python train.py --num_hidden_layers=16 --num_key_value_heads=2 --intermediate_size=256 --norm_place="pre" --bias="all" --init="normal" --init_std_down=0.0111 --weight_decay=0.083 --lr_head=0.014 --batch_tokens=32768 --max_seq_len=384 --max_steps=4285 --dataset="wikipedia_en"
Each number is 50 + 10 x the weight over its row's rms, rounded and kept within 0 to 99. Layers, rows and columns count from 0. The size before them is the row's rms in percent of the matrix's.

# layer 11 MLP down, 64x256, rms 0.186, rows 51-63, columns 128-255
107:59 62 56 47 55 58 44 51 51 36 41 42 64 39 42 44 57 43 47 37 45 51 50 48 40 37 35 51 59 49 37 47 58 56 43 52 73 47 49 53 59 51 39 25 39 73 53 38 47 38 47 33 53 48 44 49 50 33 52 46 41 60 47 39 54 41 66 47 41 66 63 44 65 38 55 62 47 50 62 51 55 62 50 70 63 36 59 41 42 55 64 49 45 49 51 59 44 47 27 42 34 53 84 53 44 54 65 43 67 49 38 39 43 56 38 52 46 46 39 69 43 53 43 40 62 36 36 31
098:38 28 54 42 49 57 51 60 53 40 53 41 48 47 34 53 61 43 53 62 40 52 49 25 70 61 27 40 43 62 39 52 57 40 62 43 52 60 54 35 54 44 41 53 63 29 46 37 36 63 41 53 46 44 44 60 51 42 36 54 58 59 42 45 28 51 41 51 65 46 47 68 68 51 47 60 45 52 68 31 52 42 45 68 45 45 69 58 36 55 45 35 20 45 62 44 54 37 51 49 43 53 41 47 48 63 33 50 33 46 59 45 40 38 49 51 49 47 46 41 41 39 46 68 58 65 47 69
104:53 42 54 55 42 51 32 33 41 48 33 50 56 62 51 39 64 52 50 51 52 62 43 51 49 53 59 66 48 35 48 34 68 43 71 46 54 59 41 55 50 53 34 32 40 39 43 45 72 25 61 39 46 40 50 46 48 53 58 41 57 48 55 70 43 58 54 54 44 52 50 47 49 59 42 31 44 64 67 67 45 51 68 53 56 37 67 56 62 49 53 53 61 50 50 44 42 41 52 63 47 53 47 27 41 75 60 45 53 55 50 43 40 43 63 42 40 33 50 48 51 39 44 44 71 46 43 32
098:44 62 65 44 47 53 58 55 68 42 63 57 73 58 49 51 63 55 44 43 46 48 50 39 55 64 56 34 45 48 57 37 59 49 61 68 38 69 54 60 49 53 55 51 60 28 57 47 40 56 43 48 46 57 53 52 61 52 36 40 55 60 42 49 51 57 50 59 32 46 35 58 64 44 50 33 31 56 44 41 39 49 48 54 56 49 45 60 42 56 49 55 43 53 67 46 58 70 59 64 72 51 38 46 43 54 65 60 52 50 63 59 55 49 63 65 59 66 42 50 35 55 58 49 48 41 42 50
098:37 51 53 61 59 55 51 45 61 55 51 46 52 56 49 59 75 45 48 36 55 72 39 51 49 50 24 56 52 68 60 32 72 46 45 43 45 49 52 47 48 76 56 55 57 44 49 59 53 43 52 51 58 46 52 47 52 61 61 57 51 49 64 33 59 48 39 55 54 22 48 36 59 73 46 43 63 44 58 48 49 56 42 36 27 68 44 47 55 42 54 53 48 47 37 56 41 58 52 44 63 60 50 59 49 52 49 52 32 46 53 55 49 49 55 60 68 54 56 60 41 53 62 47 60 51 53 56
098:58 54 56 61 39 56 29 67 50 70 45 54 46 56 63 66 47 53 52 45 54 38 59 73 50 64 41 59 57 54 40 65 53 51 53 48 46 44 49 37 45 64 66 45 48 61 53 23 54 34 53 50 39 52 61 35 43 57 27 57 47 46 46 47 57 49 56 46 51 46 59 60 57 43 38 64 49 53 49 47 68 52 58 66 61 40 35 43 34 44 25 56 58 40 49 36 59 45 57 61 41 61 42 35 62 59 57 54 44 50 49 54 51 60 40 55 36 56 52 36 48 55 48 34 52 65 36 57
094:52 50 59 36 20 64 56 37 31 55 45 55 61 46 41 41 47 52 47 58 43 50 47 53 43 58 50 54 57 46 60 61 35 66 53 62 52 51 53 47 61 41 45 48 36 54 43 57 60 56 38 53 55 56 49 68 42 57 25 58 52 44 63 45 33 23 50 35 64 61 66 34 67 33 44 51 38 36 48 48 48 44 28 31 45 44 49 51 46 51 45 53 51 52 47 57 50 42 76 46 49 49 48 70 51 38 50 46 50 49 59 61 41 61 49 62 45 58 71 57 35 45 42 50 61 45 55 61
096:39 46 43 57 48 52 43 47 43 48 21 56 52 32 46 55 46 53 60 77 56 67 51 46 55 64 34 29 44 41 51 51 43 53 47 42 44 45 59 46 36 45 54 34 43 59 55 64 46 43 52 45 52 55 51 47 51 46 43 66 40 59 73 50 48 42 57 60 51 55 47 61 53 74 61 48 41 46 64 53 51 62 55 57 45 50 56 38 37 51 60 44 62 41 43 49 30 45 35 65 40 53 56 51 44 61 59 48 48 50 56 41 45 47 47 52 37 50 55 65 35 49 53 48 36 69 62 51
092:51 37 47 46 45 50 67 47 38 58 66 67 50 60 65 55 52 63 42 30 50 56 50 44 50 42 36 48 55 58 52 47 65 48 44 61 64 55 61 56 52 37 57 45 55 57 59 60 50 52 49 49 53 70 42 37 75 52 53 53 21 41 60 44 57 45 67 57 49 54 25 57 45 33 54 51 35 38 44 47 51 44 32 54 65 59 50 40 30 43 57 58 40 55 34 54 49 47 56 39 30 50 44 36 50 78 51 40 26 51 49 51 41 68 51 59 69 37 50 50 56 59 41 31 28 64 49 46
097:55 61 58 21 43 59 50 42 58 48 46 54 60 59 45 52 60 35 40 53 54 47 48 60 47 57 47 52 45 42 32 33 54 57 68 41 79 54 45 59 60 58 49 37 44 50 47 43 61 59 54 38 55 62 57 50 60 45 37 44 63 57 52 46 28 61 41 35 54 38 39 44 57 60 44 46 57 46 49 59 46 53 49 40 51 48 47 69 63 56 48 56 75 46 46 50 63 45 38 36 46 47 31 45 49 50 67 48 52 32 32 38 54 41 47 39 57 36 50 36 43 67 46 37 58 44 48 35
100:63 37 37 45 54 51 51 47 51 45 48 28 50 40 36 68 30 54 60 66 50 54 40 51 51 61 60 53 58 48 61 50 52 38 42 39 46 65 53 54 54 61 50 52 49 53 61 57 60 72 43 40 50 42 62 59 37 32 52 53 53 55 57 50 59 47 32 50 61 41 47 47 70 50 64 65 42 56 32 57 61 39 46 37 48 53 68 62 57 39 43 54 43 34 48 24 41 52 47 56 41 34 56 51 61 49 37 45 57 50 37 58 51 42 38 27 57 46 36 49 55 68 46 55 37 44 74 48
101:59 66 38 37 52 43 52 56 53 41 52 56 45 40 40 54 61 58 61 43 30 45 57 82 49 40 73 41 37 51 44 50 45 40 48 47 42 73 45 62 40 38 35 47 52 62 60 56 45 47 47 52 42 54 71 62 39 60 61 43 45 40 33 39 37 46 46 37 44 48 51 70 56 82 64 52 59 51 33 32 67 44 34 46 60 38 42 55 59 56 51 57 49 42 34 61 44 54 54 59 51 64 52 56 39 58 40 56 45 53 55 38 47 56 50 59 54 42 53 66 41 60 80 53 51 50 54 54
101:51 53 46 54 60 40 46 47 59 39 41 46 46 58 58 60 43 59 40 45 54 60 61 26 48 57 63 51 58 41 38 51 48 60 42 70 67 37 46 73 65 71 60 55 58 32 52 57 44 43 66 55 65 52 47 41 54 32 50 49 52 69 40 54 51 29 39 45 63 59 47 51 62 60 61 35 41 50 67 36 63 43 49 52 52 56 50 34 53 50 46 45 47 46 61 59 34 46 69 37 66 55 49 50 53 42 49 59 49 48 37 39 67 49 54 42 52 44 55 65 45 48 53 46 61 52 53 18